Weights of a small transformer language model: rotary positions, no biases in attention or MLP.
Each number is 50 + 10 x the weight over the matrix's rms, rounded and kept within 0 to 99. Layers, rows and columns count from 0.

# layer 6 attention value, 256x160, rms 0.0436, rows 12-55, columns 0-79
31 54 42 55 58 53 53 27 62 36 36 43 49 51 58 53 61 60 41 44 49 51 41 53 39 48 49 61 57 45 45 56 52 45 54 48 50 51 46 51 51 39 47 65 48 53 45 38 59 61 42 61 43 41 51 61 47 55 48 49 40 52 48 46 56 51 54 51 57 52 55 52 49 50 54 55 44 49 47 46
56 52 55 41 54 50 53 55 33 49 52 52 53 33 42 47 50 36 48 41 53 48 49 61 43 36 48 41 46 36 60 30 45 64 56 60 40 51 42 52 53 56 50 47 59 51 59 44 34 28 53 50 54 46 61 55 64 43 54 45 34 35 46 44 43 56 64 43 29 45 39 50 50 40 50 52 68 54 34 48
50 41 40 48 51 64 52 52 53 52 47 61 54 44 59 62 52 45 49 41 50 47 51 50 43 50 46 59 41 43 48 54 46 48 55 59 45 41 54 38 45 49 53 42 58 60 51 54 51 54 36 67 51 40 51 56 38 32 35 47 45 50 50 51 43 58 61 59 41 53 49 54 40 47 68 48 54 45 38 45
56 36 45 53 49 58 52 58 49 56 49 67 60 30 50 61 49 38 46 50 59 58 70 55 44 56 69 35 45 65 38 34 53 40 56 48 56 45 60 60 51 41 47 54 49 55 64 48 48 53 65 48 49 56 42 63 56 48 45 53 72 65 48 56 49 56 53 55 40 53 65 53 48 59 60 44 41 46 53 47
43 60 61 56 52 38 53 53 50 26 51 59 37 65 34 49 61 45 62 52 41 54 50 49 36 56 57 48 56 46 59 39 54 67 53 49 56 57 60 58 63 27 48 57 64 44 56 62 52 72 52 46 39 58 68 55 69 64 57 68 43 61 54 36 42 44 57 37 26 62 58 39 51 45 54 58 40 67 57 49
42 54 48 52 43 47 53 47 53 46 61 42 40 62 60 58 50 45 44 51 55 62 49 56 39 56 44 50 46 46 46 51 51 67 48 55 51 40 39 57 45 59 59 41 53 35 48 59 39 64 59 47 46 48 49 32 51 45 45 59 52 77 55 53 33 41 45 50 45 47 42 54 47 57 53 56 46 51 48 57
53 52 43 54 49 43 44 51 50 44 32 57 47 37 47 53 55 57 53 28 56 60 64 29 63 51 49 54 44 52 38 55 52 46 58 51 50 59 46 60 56 49 43 42 49 58 52 47 53 45 55 57 56 50 43 41 36 56 44 49 42 49 47 47 58 56 48 62 52 55 52 63 37 52 44 47 53 46 50 52
59 44 38 58 43 54 57 55 45 54 56 53 56 55 42 57 46 44 60 50 59 56 50 46 51 54 58 58 46 59 45 34 45 38 55 44 53 39 56 47 56 52 61 50 51 41 43 37 62 54 64 53 47 60 54 54 52 39 58 63 61 51 45 61 45 47 53 41 47 47 40 54 42 59 62 58 47 49 61 44
55 52 45 43 50 44 49 58 55 62 53 48 55 53 59 52 47 49 57 51 30 48 58 50 48 51 57 69 47 43 55 43 41 49 44 57 60 48 34 40 53 38 45 71 54 33 44 53 59 69 35 48 52 46 51 68 52 45 57 52 38 59 63 33 57 70 46 50 59 46 41 39 49 44 51 70 61 42 48 38
51 48 56 49 46 44 63 51 40 61 58 50 47 51 44 54 45 52 58 52 53 46 51 53 58 45 51 32 52 65 49 28 58 62 43 55 45 45 53 54 50 46 58 55 57 35 52 68 34 39 60 31 50 40 54 64 62 41 56 59 39 43 57 45 50 51 53 56 46 45 46 44 50 43 50 52 56 57 56 43
49 41 43 52 48 40 54 48 44 55 54 53 41 52 60 52 39 62 52 38 50 43 46 43 52 52 43 55 40 29 61 55 42 60 56 53 53 41 39 50 57 49 47 52 52 47 46 51 48 65 36 48 54 44 57 45 38 47 48 55 61 62 57 42 38 48 41 56 69 64 46 57 50 41 56 60 38 57 52 53
44 46 53 46 67 53 64 48 44 63 59 51 43 43 55 70 55 47 38 54 46 52 51 51 52 51 29 49 42 57 59 51 48 51 47 58 58 70 52 50 56 60 59 53 54 46 39 45 42 33 53 51 46 58 49 48 52 50 39 37 58 57 63 56 42 64 53 61 58 47 69 43 45 61 45 48 50 53 64 51
52 49 38 55 45 53 53 51 55 47 46 49 54 42 59 50 49 47 38 39 35 52 46 52 55 58 40 54 35 31 61 49 49 63 60 66 43 37 44 48 44 46 51 46 50 60 40 39 56 53 46 55 35 43 61 53 45 38 49 54 43 50 59 45 42 47 53 41 39 50 50 52 57 32 51 59 56 51 63 47
30 54 60 59 49 47 41 61 52 44 22 44 36 41 50 51 55 53 46 41 38 62 44 48 47 54 47 51 50 36 50 64 52 43 60 69 71 58 55 54 49 42 36 41 44 43 47 52 47 60 49 55 50 56 53 42 36 58 61 46 32 44 58 66 49 38 57 60 54 41 51 63 54 40 34 28 54 59 47 63
53 59 54 53 44 53 48 60 41 55 50 69 47 52 59 38 50 45 54 59 48 52 48 54 48 55 50 44 36 60 44 45 37 51 39 44 52 44 47 51 41 51 43 45 45 44 59 45 52 47 45 42 51 64 49 35 55 44 43 69 47 56 48 48 58 44 47 43 51 45 35 42 56 41 53 42 50 48 56 45
50 62 42 48 43 65 67 48 39 50 33 56 49 45 50 66 58 46 48 50 56 54 53 50 53 46 51 56 51 54 54 42 61 53 56 53 53 64 42 50 31 47 55 54 60 45 51 42 46 51 43 45 50 53 60 43 48 51 43 65 33 55 47 40 46 53 60 45 52 44 52 52 43 40 62 50 48 38 66 57
42 38 42 49 43 46 43 55 69 59 49 38 75 51 57 60 41 52 42 56 51 65 53 56 43 49 51 34 48 55 49 46 51 57 53 46 57 35 40 54 46 49 30 50 43 44 36 43 56 42 49 53 42 41 42 42 46 50 66 49 41 55 65 52 54 53 42 52 45 44 48 35 52 52 41 65 67 57 57 52
44 59 39 45 48 50 52 35 62 54 60 53 55 51 45 61 57 57 35 53 62 56 66 30 53 52 48 55 55 53 55 48 54 41 61 34 43 56 44 50 48 62 53 62 44 47 42 56 51 49 55 57 52 58 39 45 49 48 41 47 62 55 35 56 55 57 41 55 54 61 54 45 46 55 47 62 45 46 53 46
62 48 55 48 42 47 59 48 46 50 54 38 46 44 40 51 54 56 64 46 41 37 58 36 64 51 35 57 51 59 73 54 59 52 46 59 49 48 47 41 49 55 41 42 53 54 50 46 42 45 39 42 60 47 51 57 40 43 44 59 46 52 66 54 49 48 55 58 45 44 52 52 35 50 43 53 60 50 49 46
55 48 48 57 52 36 59 48 63 43 51 47 36 51 49 51 41 42 60 48 41 50 36 42 42 52 46 55 56 42 42 51 51 32 58 49 65 57 62 51 58 46 45 55 64 51 54 56 52 47 52 41 54 51 47 28 57 68 50 62 43 71 52 58 42 55 58 52 60 66 49 61 44 53 60 60 23 61 56 52
48 69 48 47 52 52 51 48 39 42 37 61 52 56 43 51 61 49 47 46 53 44 56 51 51 30 48 48 47 46 48 51 34 42 45 39 34 44 54 46 53 68 44 37 43 72 47 43 70 48 57 72 50 51 52 39 43 55 46 52 52 45 38 50 51 53 53 49 76 52 60 52 43 55 49 58 45 48 44 39
53 41 32 52 43 43 51 50 56 57 54 35 69 50 62 42 46 51 40 45 46 39 59 45 62 44 62 45 49 52 59 61 42 42 37 55 46 54 36 32 53 43 54 61 46 45 53 50 74 69 38 70 42 50 36 57 33 39 50 30 56 45 47 56 42 73 47 43 59 40 37 44 53 49 57 57 57 39 44 49
39 32 48 44 57 59 45 58 52 41 47 49 53 48 63 58 55 39 48 53 53 54 45 53 26 61 51 45 50 65 39 41 53 65 48 63 53 42 46 48 41 62 48 39 65 50 50 56 36 43 47 37 51 44 58 51 50 60 51 56 60 59 66 51 49 38 64 51 46 66 62 45 39 38 48 53 55 51 52 48
52 49 58 53 61 43 38 50 60 52 52 59 42 64 48 49 37 52 52 62 46 61 46 64 35 56 34 57 47 40 37 41 35 53 56 51 69 47 56 52 52 51 33 50 55 47 42 46 50 48 48 45 50 39 51 41 55 52 45 53 45 61 63 43 52 53 48 57 46 53 55 30 54 61 61 53 28 64 50 42
49 46 53 44 49 58 59 44 51 56 46 46 57 58 48 45 45 53 48 55 58 51 58 44 53 57 56 55 37 65 51 44 66 44 51 42 39 44 57 48 55 40 52 45 52 40 44 60 43 51 57 35 50 46 44 55 48 40 40 60 63 51 46 52 57 25 41 55 46 50 54 45 52 46 51 54 47 52 63 56
43 57 60 51 54 45 54 60 55 58 49 49 52 52 55 43 52 50 40 58 43 55 48 54 42 45 49 52 48 47 37 51 37 50 47 58 54 56 50 50 45 45 48 43 50 34 36 53 42 37 51 49 51 56 44 34 57 59 63 52 32 39 44 49 39 41 44 46 53 43 40 54 70 43 47 55 54 54 61 58
49 35 59 36 64 48 61 54 45 75 51 54 61 51 59 40 58 60 38 50 41 45 49 51 61 57 48 40 41 45 44 61 53 55 45 54 39 59 47 55 40 47 46 44 50 54 34 58 51 25 54 51 61 55 37 35 55 55 55 57 53 37 23 41 56 59 46 52 64 50 45 46 69 53 61 57 65 39 41 52
57 34 50 50 59 52 43 51 47 55 49 67 46 47 47 38 53 41 52 52 43 59 38 45 53 53 48 61 36 50 45 48 51 46 52 49 56 65 57 50 63 49 53 57 38 50 50 47 59 41 51 50 56 57 45 53 65 53 52 47 56 37 47 47 56 50 42 49 55 54 54 38 52 53 48 47 60 44 57 55
47 48 56 54 46 27 49 54 56 60 54 45 45 39 59 49 55 51 44 51 38 47 60 50 50 51 42 58 42 41 57 43 49 43 61 52 47 58 50 46 51 33 45 59 43 47 49 48 50 50 39 52 46 40 41 65 51 56 54 44 44 51 57 36 38 66 48 58 34 55 59 42 51 66 49 50 56 59 40 50
38 42 52 49 53 59 42 57 59 46 58 44 43 45 57 53 55 49 43 46 48 61 44 57 63 64 45 58 48 44 49 54 59 59 49 60 57 55 29 58 43 57 54 55 69 41 49 49 40 46 52 44 41 57 57 42 56 50 59 52 67 57 66 58 42 52 43 43 67 48 40 59 48 52 43 47 63 49 45 64
66 56 47 50 43 51 56 62 47 54 52 56 42 49 34 57 40 54 39 46 43 54 63 48 56 46 39 40 44 32 34 50 56 51 68 63 52 33 52 44 34 49 66 25 49 53 38 41 35 57 57 44 46 66 40 55 47 31 50 55 46 51 48 59 47 54 54 67 41 39 57 52 45 63 49 36 57 51 52 50
47 59 33 63 48 44 45 49 50 47 58 36 40 60 54 41 49 64 50 53 48 55 57 43 52 62 56 45 49 55 51 50 47 52 44 48 47 40 41 46 45 49 44 57 57 46 64 54 37 67 52 47 41 52 49 46 55 50 31 49 52 60 56 36 45 56 56 43 38 68 37 46 49 38 55 63 53 54 37 37
36 47 52 50 45 49 52 62 38 55 63 48 42 50 53 51 48 53 52 57 40 58 50 60 35 46 62 50 51 52 47 45 47 55 48 51 49 41 58 55 39 49 54 43 48 38 65 68 47 60 47 34 41 48 62 35 46 46 47 61 52 60 52 39 49 47 52 34 53 44 31 48 55 53 49 56 35 44 52 48
36 39 60 52 68 48 47 31 46 33 39 51 57 52 45 42 54 61 59 42 44 57 39 32 45 56 36 63 54 39 58 71 51 47 50 48 53 53 41 45 56 54 46 57 60 46 51 59 70 46 42 45 50 49 46 52 38 54 44 41 57 48 50 55 58 59 40 60 39 63 51 52 52 42 50 47 35 54 47 57
57 26 45 48 54 40 44 50 47 63 43 48 53 59 58 36 42 51 47 53 60 53 38 59 45 46 53 43 47 49 35 48 46 53 50 51 43 54 70 49 62 48 43 50 41 59 52 56 51 40 49 63 57 17 51 43 47 62 58 42 43 31 46 38 39 55 54 52 52 51 49 50 54 58 54 57 41 44 42 42
60 43 55 52 56 54 55 50 35 52 37 68 54 43 58 50 60 44 49 47 38 39 60 54 52 37 38 47 43 57 42 57 46 50 45 59 33 37 47 42 42 53 61 40 45 61 56 54 48 40 47 46 57 54 32 57 50 46 53 48 47 41 42 47 51 40 58 60 40 49 59 50 47 55 54 38 58 38 51 56
50 64 54 54 47 49 39 52 36 55 52 53 52 30 39 46 54 47 55 45 50 42 53 48 55 42 56 56 56 42 52 52 46 33 46 40 49 56 59 46 36 51 47 62 66 41 65 38 47 48 35 43 69 76 49 33 57 65 40 47 49 46 46 54 49 46 46 38 40 55 37 58 41 35 55 48 58 42 57 60
48 59 52 49 55 53 65 43 43 44 46 50 46 35 36 54 72 36 42 50 39 40 50 38 55 49 39 56 57 56 57 47 55 30 60 47 45 56 46 57 43 56 47 64 53 50 48 49 57 37 61 57 51 64 35 51 54 57 46 51 44 54 42 45 51 54 54 40 57 64 45 53 38 47 55 66 44 51 53 57
32 39 45 57 59 43 45 61 52 47 47 43 53 33 46 39 48 38 54 50 67 32 42 53 50 55 58 40 58 49 41 45 43 47 52 51 51 52 59 64 60 56 47 53 59 53 47 41 49 51 56 55 51 52 58 54 40 51 64 52 59 50 39 59 45 44 63 47 57 48 48 51 60 57 52 31 46 56 41 38
75 56 52 63 47 48 56 60 47 40 45 47 41 62 45 40 49 37 57 49 56 31 38 46 55 60 53 60 56 63 37 41 54 48 40 62 63 58 59 43 57 47 64 50 61 41 53 50 56 47 43 49 64 43 50 47 37 49 44 42 42 49 45 37 34 46 48 43 55 37 41 56 47 57 65 49 46 40 46 39
59 51 45 56 41 40 63 61 36 56 52 58 56 50 54 64 55 52 55 55 54 43 53 46 46 35 55 35 55 51 36 51 57 45 50 55 49 37 38 53 45 46 67 60 46 56 52 51 55 52 55 46 55 58 27 71 57 68 48 54 56 61 43 47 55 58 60 58 45 55 63 57 42 51 40 47 52 44 55 38
61 64 47 52 55 33 37 50 56 40 34 50 40 45 39 40 44 54 46 42 52 65 52 37 46 53 43 68 56 34 52 50 47 36 64 52 64 51 56 39 48 48 34 65 53 41 44 48 46 56 36 51 61 43 45 57 42 52 53 45 25 51 64 42 49 62 53 60 36 58 44 42 50 40 50 63 47 50 47 39
49 46 57 42 35 52 45 56 59 59 48 38 53 55 54 54 59 49 53 57 41 60 50 55 42 43 38 53 49 59 42 50 54 53 44 51 46 55 53 45 37 48 45 43 47 57 48 52 38 37 61 49 55 60 47 42 44 48 52 54 44 36 48 52 58 41 55 65 42 49 58 53 45 65 40 46 42 33 56 59
49 45 48 60 62 62 54 49 52 46 38 55 51 44 56 46 53 48 56 48 51 44 46 57 61 48 51 61 45 60 38 59 47 40 58 56 61 55 41 47 53 44 55 53 45 52 50 35 50 60 51 56 53 63 46 60 49 52 45 55 61 60 53 56 54 36 43 56 64 56 52 52 41 45 57 32 45 65 50 66
# layer 6 attention output (transposed), 256x160, rms 0.0541, rows 12-55, columns 0-79
58 56 50 55 62 47 58 57 46 42 55 55 55 44 48 45 41 40 55 53 59 55 52 49 69 61 63 44 36 64 55 24 54 65 48 49 50 45 54 57 68 46 46 45 54 40 44 53 47 34 61 51 52 56 55 42 51 52 55 45 69 40 49 49 49 54 51 47 53 41 44 65 42 58 46 54 59 49 58 49
54 49 53 39 56 58 57 33 68 46 43 34 39 52 55 53 53 63 49 56 45 47 55 47 54 59 54 53 50 42 43 54 75 38 53 48 59 52 47 64 53 56 55 48 56 40 43 54 67 59 39 64 51 50 43 53 41 50 58 43 42 74 63 61 46 34 42 62 56 56 52 52 43 41 45 61 52 54 47 48
55 57 70 40 42 40 52 60 44 44 52 41 51 50 52 58 49 61 58 47 59 44 50 35 61 56 61 40 56 53 47 49 63 48 44 53 46 52 44 69 56 47 42 47 60 33 48 47 49 51 47 52 51 54 48 51 44 49 56 48 45 41 43 49 54 42 52 30 58 43 45 55 47 63 29 56 49 41 48 50
50 54 60 58 36 49 34 40 41 46 49 42 49 60 48 58 57 53 44 35 35 27 35 43 44 52 44 48 59 38 54 68 53 68 49 53 59 34 34 46 44 54 48 47 54 58 50 51 50 60 45 35 54 51 51 59 37 52 40 41 24 42 49 40 51 49 48 51 52 61 52 49 57 64 51 53 44 27 50 46
53 37 41 49 58 62 51 41 43 56 70 51 51 26 68 45 46 33 29 51 50 47 52 52 65 48 40 45 35 45 41 61 47 48 48 57 49 46 50 38 44 66 78 49 43 62 45 38 49 38 46 61 58 55 18 32 57 37 57 36 55 58 31 62 45 53 46 66 65 36 60 41 37 60 42 63 66 46 49 52
55 53 54 47 56 54 50 32 36 52 46 27 39 36 52 53 49 55 52 54 38 56 59 46 51 40 43 68 61 59 46 61 50 56 54 62 54 39 39 57 53 43 57 49 43 45 47 43 56 45 39 60 53 44 42 48 45 59 39 36 41 44 57 55 46 43 54 45 50 44 62 40 35 43 48 48 63 45 48 46
54 48 55 53 60 33 52 57 44 40 55 50 51 57 41 54 47 44 67 60 58 65 25 46 48 63 50 39 70 55 48 46 57 64 40 64 52 34 41 52 55 62 38 63 58 39 57 54 46 60 57 34 47 53 59 56 52 53 55 43 65 60 53 51 35 43 49 31 60 52 44 59 35 50 55 56 41 50 55 47
41 49 58 46 55 44 30 41 48 58 46 51 32 44 56 52 50 51 46 37 46 46 48 52 62 51 41 53 56 52 49 68 57 56 57 44 51 45 35 48 48 47 42 51 58 54 53 51 45 52 50 44 55 40 46 49 49 62 49 39 47 45 52 42 47 53 54 45 46 62 63 50 52 45 58 44 52 46 43 46
41 55 49 47 51 49 58 46 46 54 48 57 41 52 60 45 40 45 41 53 67 67 42 62 60 61 48 41 53 49 49 54 55 48 54 43 43 49 53 47 45 48 58 37 46 58 61 43 47 43 59 49 44 51 47 39 46 42 49 55 54 31 28 48 45 46 50 50 46 33 55 63 53 53 48 38 57 61 46 66
41 46 45 34 59 61 50 29 59 54 45 51 56 35 57 41 49 37 42 60 42 45 49 56 39 47 33 53 56 41 51 63 39 35 48 42 51 46 45 46 41 45 59 55 46 59 50 43 65 53 46 56 58 42 37 50 48 52 39 56 43 70 52 51 59 42 47 58 50 48 59 51 58 42 59 52 51 48 47 54
48 70 54 51 52 44 58 50 47 47 48 29 38 52 48 59 46 55 61 55 53 59 50 54 35 45 42 47 49 59 52 39 58 51 60 52 41 52 48 60 53 54 45 40 56 57 52 48 53 59 47 40 43 59 57 49 51 43 46 40 53 45 43 57 62 42 51 39 46 37 58 49 45 56 35 32 52 50 42 65
43 50 46 65 32 47 51 64 64 50 39 46 58 49 34 43 48 56 55 43 55 34 56 43 56 46 53 49 39 51 48 41 53 60 51 31 55 59 50 60 48 37 50 41 52 52 51 37 53 59 43 64 53 51 40 44 49 51 48 50 38 57 62 51 44 51 48 51 38 43 52 61 52 57 56 47 53 59 45 42
41 67 57 47 45 35 60 46 43 52 50 34 50 38 57 45 42 46 64 52 49 54 46 37 52 48 58 35 47 55 50 40 57 53 56 43 59 58 69 69 68 67 41 43 67 39 49 64 61 50 41 42 52 51 56 32 62 55 46 32 58 47 43 54 56 56 48 34 58 50 44 48 51 53 34 45 54 55 48 48
48 42 53 56 64 52 46 55 42 37 63 59 48 45 50 47 46 45 55 75 56 65 41 56 56 48 55 46 51 43 53 37 46 62 46 66 46 53 59 50 63 58 56 55 67 44 49 61 52 36 53 46 58 58 41 52 57 55 62 55 57 69 61 53 38 56 49 46 66 59 45 44 27 48 52 70 43 62 44 44
47 45 50 44 51 49 47 46 52 54 50 46 50 48 57 40 51 58 43 46 41 54 51 44 42 53 46 54 51 44 51 56 51 53 60 54 53 60 39 33 43 52 63 41 49 56 53 48 48 42 39 42 47 42 46 52 39 54 45 65 44 51 43 50 53 48 57 59 54 53 56 35 55 33 56 45 48 48 42 57
51 39 50 54 55 29 51 59 62 52 52 38 53 33 56 53 40 44 53 42 49 50 51 44 66 71 44 45 52 43 46 47 38 52 47 51 54 52 57 59 67 33 67 35 56 42 42 49 59 54 43 52 58 42 50 34 39 45 33 42 63 60 59 47 46 47 44 44 59 56 57 48 57 61 50 49 49 50 43 51
26 53 50 51 49 52 58 41 40 56 63 61 45 45 62 33 55 48 52 62 48 45 44 47 37 42 41 44 63 59 55 43 51 53 51 45 51 46 57 50 60 57 49 48 50 51 60 41 48 42 49 46 60 44 64 50 54 54 29 48 53 58 37 48 46 56 58 39 43 53 41 54 51 35 61 48 43 54 49 33
45 47 59 52 50 36 55 55 52 51 41 46 51 60 43 55 62 49 62 55 56 40 47 46 47 47 49 54 58 63 34 50 54 64 49 43 63 37 36 66 52 49 52 48 42 53 56 51 40 58 65 39 51 48 58 45 46 58 39 39 44 54 55 58 56 45 46 42 43 51 45 51 58 57 61 45 53 40 47 46
43 35 54 46 60 60 65 57 48 49 44 53 50 43 55 50 42 42 40 58 51 58 38 41 54 52 51 51 44 39 47 54 44 39 43 46 48 58 70 50 43 37 56 53 43 44 60 40 63 62 48 50 38 46 39 46 54 58 48 58 50 49 46 48 47 52 44 38 39 34 40 63 54 55 54 49 50 57 47 50
56 52 45 62 60 50 28 52 45 56 50 51 47 45 49 51 53 37 37 46 50 37 45 56 50 55 44 50 40 62 43 49 46 62 36 52 38 59 48 31 47 49 51 33 35 52 39 50 38 41 53 67 56 44 34 52 50 37 53 54 52 45 63 43 47 56 33 56 59 45 56 36 48 69 53 46 56 54 37 44
52 49 52 36 63 29 53 53 62 58 56 43 49 72 43 45 49 62 47 45 48 53 51 44 65 69 53 59 45 54 36 47 59 62 60 38 58 56 39 39 59 46 48 54 55 32 39 53 47 50 46 39 42 35 54 41 55 48 62 48 57 68 50 54 54 43 42 49 54 54 43 57 62 45 61 58 53 32 59 44
34 67 66 44 53 48 44 57 39 56 46 76 39 61 39 50 54 54 56 44 63 57 30 64 63 49 47 53 52 27 54 41 44 54 61 32 51 27 58 57 43 48 42 49 56 48 73 60 52 46 65 40 61 41 56 62 64 46 55 58 46 24 49 47 56 49 39 36 37 51 42 62 59 46 36 40 56 50 44 47
53 49 46 52 27 55 59 57 58 57 61 44 58 53 53 29 40 61 44 50 33 20 67 31 47 45 46 46 45 58 66 60 50 44 30 57 50 54 61 44 54 37 61 45 33 43 45 17 51 57 62 65 45 29 38 51 46 39 49 39 29 57 54 42 42 55 61 42 50 45 44 49 63 46 49 45 30 42 50 36
41 61 58 56 34 55 48 55 43 48 44 40 63 44 61 48 53 55 39 48 55 35 59 43 44 45 57 41 37 80 52 61 71 55 47 56 34 67 36 43 40 60 59 35 49 53 43 47 28 37 44 59 50 63 34 40 44 43 43 44 43 51 48 58 50 46 55 68 47 40 48 49 50 55 45 43 55 47 56 49
61 49 45 53 47 50 47 45 49 48 47 40 55 40 65 50 48 36 40 51 34 51 44 49 49 45 47 47 61 53 52 58 36 55 48 52 53 48 38 49 47 52 56 56 40 51 49 40 57 55 53 43 49 44 29 52 42 61 32 47 33 57 46 50 54 52 64 48 42 54 55 40 51 48 48 50 52 31 54 44
41 56 41 54 54 43 39 52 59 50 52 47 53 40 48 40 50 52 54 60 52 62 67 60 53 49 54 49 59 51 59 42 60 56 51 45 55 62 31 55 56 64 54 51 49 53 44 48 52 42 51 55 55 41 46 45 43 39 42 44 77 63 47 44 35 50 42 45 54 53 55 43 35 33 53 58 53 56 34 38
49 73 43 63 36 33 44 52 71 64 52 59 60 62 33 44 51 62 72 45 54 53 57 29 39 46 46 45 44 60 63 38 49 36 58 41 58 65 45 48 64 56 42 54 38 52 50 42 59 69 43 59 45 43 67 51 50 47 49 59 66 63 52 53 42 50 51 45 34 56 44 60 56 49 41 55 42 63 46 52
49 57 38 56 40 49 35 55 66 53 53 64 53 49 50 59 47 45 46 54 63 50 51 51 45 54 48 35 51 41 56 49 46 57 49 50 56 58 36 39 45 59 46 47 60 57 57 48 42 48 58 46 47 55 59 54 37 38 53 61 45 66 40 50 48 53 67 63 57 51 55 47 54 58 52 53 36 56 52 52
35 57 46 47 60 64 57 60 51 40 40 61 58 54 46 53 62 37 46 58 57 47 48 57 48 43 65 42 38 44 45 36 58 49 47 48 53 50 52 71 50 71 40 45 61 70 57 48 54 39 55 48 40 71 58 46 50 35 49 44 61 37 31 53 54 45 40 43 45 29 43 62 36 72 43 41 61 51 48 59
54 70 58 75 40 44 40 39 51 55 36 37 46 48 37 46 41 67 63 42 43 48 57 48 34 39 51 53 51 59 60 49 45 43 52 51 47 48 58 62 54 45 49 38 41 49 48 42 44 52 53 65 44 45 56 54 47 47 33 44 34 46 72 46 43 47 61 53 21 58 56 43 52 44 57 46 36 74 39 47
36 53 65 43 46 43 53 45 45 48 41 43 72 54 52 49 63 51 55 51 52 44 51 50 55 46 39 52 47 46 50 64 60 35 48 47 59 62 63 58 63 39 27 59 70 44 51 65 61 62 47 55 68 53 40 46 55 80 54 31 50 54 41 37 50 54 43 39 53 60 36 49 49 60 43 50 49 51 55 47
60 53 64 43 53 68 49 51 37 50 37 58 52 55 56 45 53 47 49 42 47 48 39 51 51 48 58 56 46 61 45 49 61 50 62 53 37 42 61 47 48 55 56 47 52 51 55 51 64 50 50 49 49 50 49 50 57 64 49 45 43 39 47 67 55 37 54 43 44 35 54 46 52 48 43 44 47 41 43 53
53 49 52 41 70 63 60 46 41 54 45 44 50 47 52 29 60 48 55 46 34 56 48 56 65 42 50 54 39 53 51 63 48 42 58 58 44 47 51 40 41 50 59 48 58 53 46 41 55 42 50 31 40 48 31 56 63 49 59 45 53 47 55 56 47 42 52 57 53 50 62 46 40 32 46 41 68 51 32 48
55 54 61 56 54 44 63 64 39 46 65 67 43 36 35 46 42 47 56 60 61 49 48 54 57 45 53 43 44 60 52 43 55 53 39 62 46 47 48 55 41 45 57 50 42 49 57 48 33 50 58 54 50 56 41 63 66 53 68 62 40 39 67 49 46 41 58 49 55 40 41 49 33 62 35 45 48 60 55 44
51 62 41 46 52 61 38 64 55 47 52 66 57 55 52 50 59 45 53 57 53 44 46 58 53 42 48 45 47 54 61 36 57 39 44 43 43 51 35 42 51 71 31 56 50 54 38 49 51 46 48 48 50 47 52 64 46 24 58 53 74 53 46 51 53 47 48 39 47 47 43 62 48 49 39 50 43 35 55 48
44 64 47 36 31 41 45 51 55 54 49 56 66 45 41 50 39 62 51 51 51 47 58 44 53 51 48 53 58 46 65 56 52 42 48 54 61 70 57 48 55 51 40 58 65 34 54 55 56 58 49 53 53 43 45 48 46 53 61 56 54 47 30 37 45 58 57 39 57 52 45 49 49 58 48 54 47 44 60 41
58 45 55 54 56 52 44 57 58 44 43 50 25 66 47 59 45 47 48 41 47 51 55 57 57 72 55 44 53 43 44 49 53 51 50 57 55 66 54 56 59 45 64 40 54 48 53 56 52 54 60 55 58 52 44 50 36 62 57 48 58 56 45 49 26 41 51 47 57 58 54 34 38 45 47 43 35 60 40 44
53 52 47 57 51 25 47 58 59 60 43 56 52 51 48 52 50 59 57 49 57 44 50 48 53 62 48 53 52 47 35 59 45 62 45 43 63 48 54 48 74 43 58 46 38 49 51 60 55 60 52 58 47 36 49 33 51 52 46 42 49 62 57 52 44 53 38 62 45 49 48 48 53 58 59 51 45 57 41 49
69 53 55 52 46 64 49 32 56 51 34 61 46 71 49 65 58 66 65 44 48 52 49 53 42 46 56 56 45 56 56 49 65 52 59 46 42 39 42 49 59 59 44 61 44 54 59 54 61 47 48 49 47 44 49 59 57 59 59 50 43 51 63 48 50 49 39 52 38 55 52 45 43 40 57 53 45 57 53 57
52 46 51 41 44 53 32 65 40 49 41 67 45 44 56 70 49 55 43 47 59 60 50 62 46 54 50 52 48 33 57 61 38 35 52 62 32 50 31 39 41 46 50 48 46 50 57 47 44 56 48 60 51 49 49 50 54 41 55 61 52 38 54 48 46 55 43 53 44 56 64 43 64 55 55 41 40 51 55 67
40 52 39 35 43 35 51 38 61 66 47 51 53 55 45 49 48 49 46 47 49 50 62 58 45 53 32 56 66 47 45 43 55 55 53 47 73 59 56 41 52 31 44 46 56 59 50 55 61 67 57 47 53 46 62 58 32 44 50 38 60 40 27 32 53 62 44 44 56 39 46 49 53 69 51 42 53 50 50 44
46 42 64 47 66 56 59 75 36 28 58 58 50 51 63 50 54 34 50 69 68 53 41 59 64 60 52 34 41 49 31 49 64 54 35 64 41 50 46 60 50 60 60 40 57 51 52 58 31 41 60 43 55 62 43 32 50 41 48 50 63 59 37 65 48 43 49 41 66 46 41 59 44 62 49 51 42 37 51 55
47 45 39 54 45 40 47 61 55 59 51 56 65 56 46 42 55 58 52 51 43 41 63 41 61 35 47 53 60 52 56 55 41 37 45 55 59 63 63 44 58 48 39 71 39 51 41 50 52 52 52 55 44 39 41 50 43 41 48 53 62 46 38 39 39 70 48 39 45 54 48 55 42 40 51 51 43 64 46 42
51 57 43 57 36 41 31 43 55 45 39 37 53 44 45 65 45 59 45 42 49 53 52 52 40 67 49 53 51 50 69 43 57 78 55 51 48 62 46 54 54 39 45 53 61 47 49 59 49 47 48 50 52 54 66 53 42 56 38 44 43 48 54 36 61 55 58 57 49 51 53 40 45 59 42 55 44 49 48 52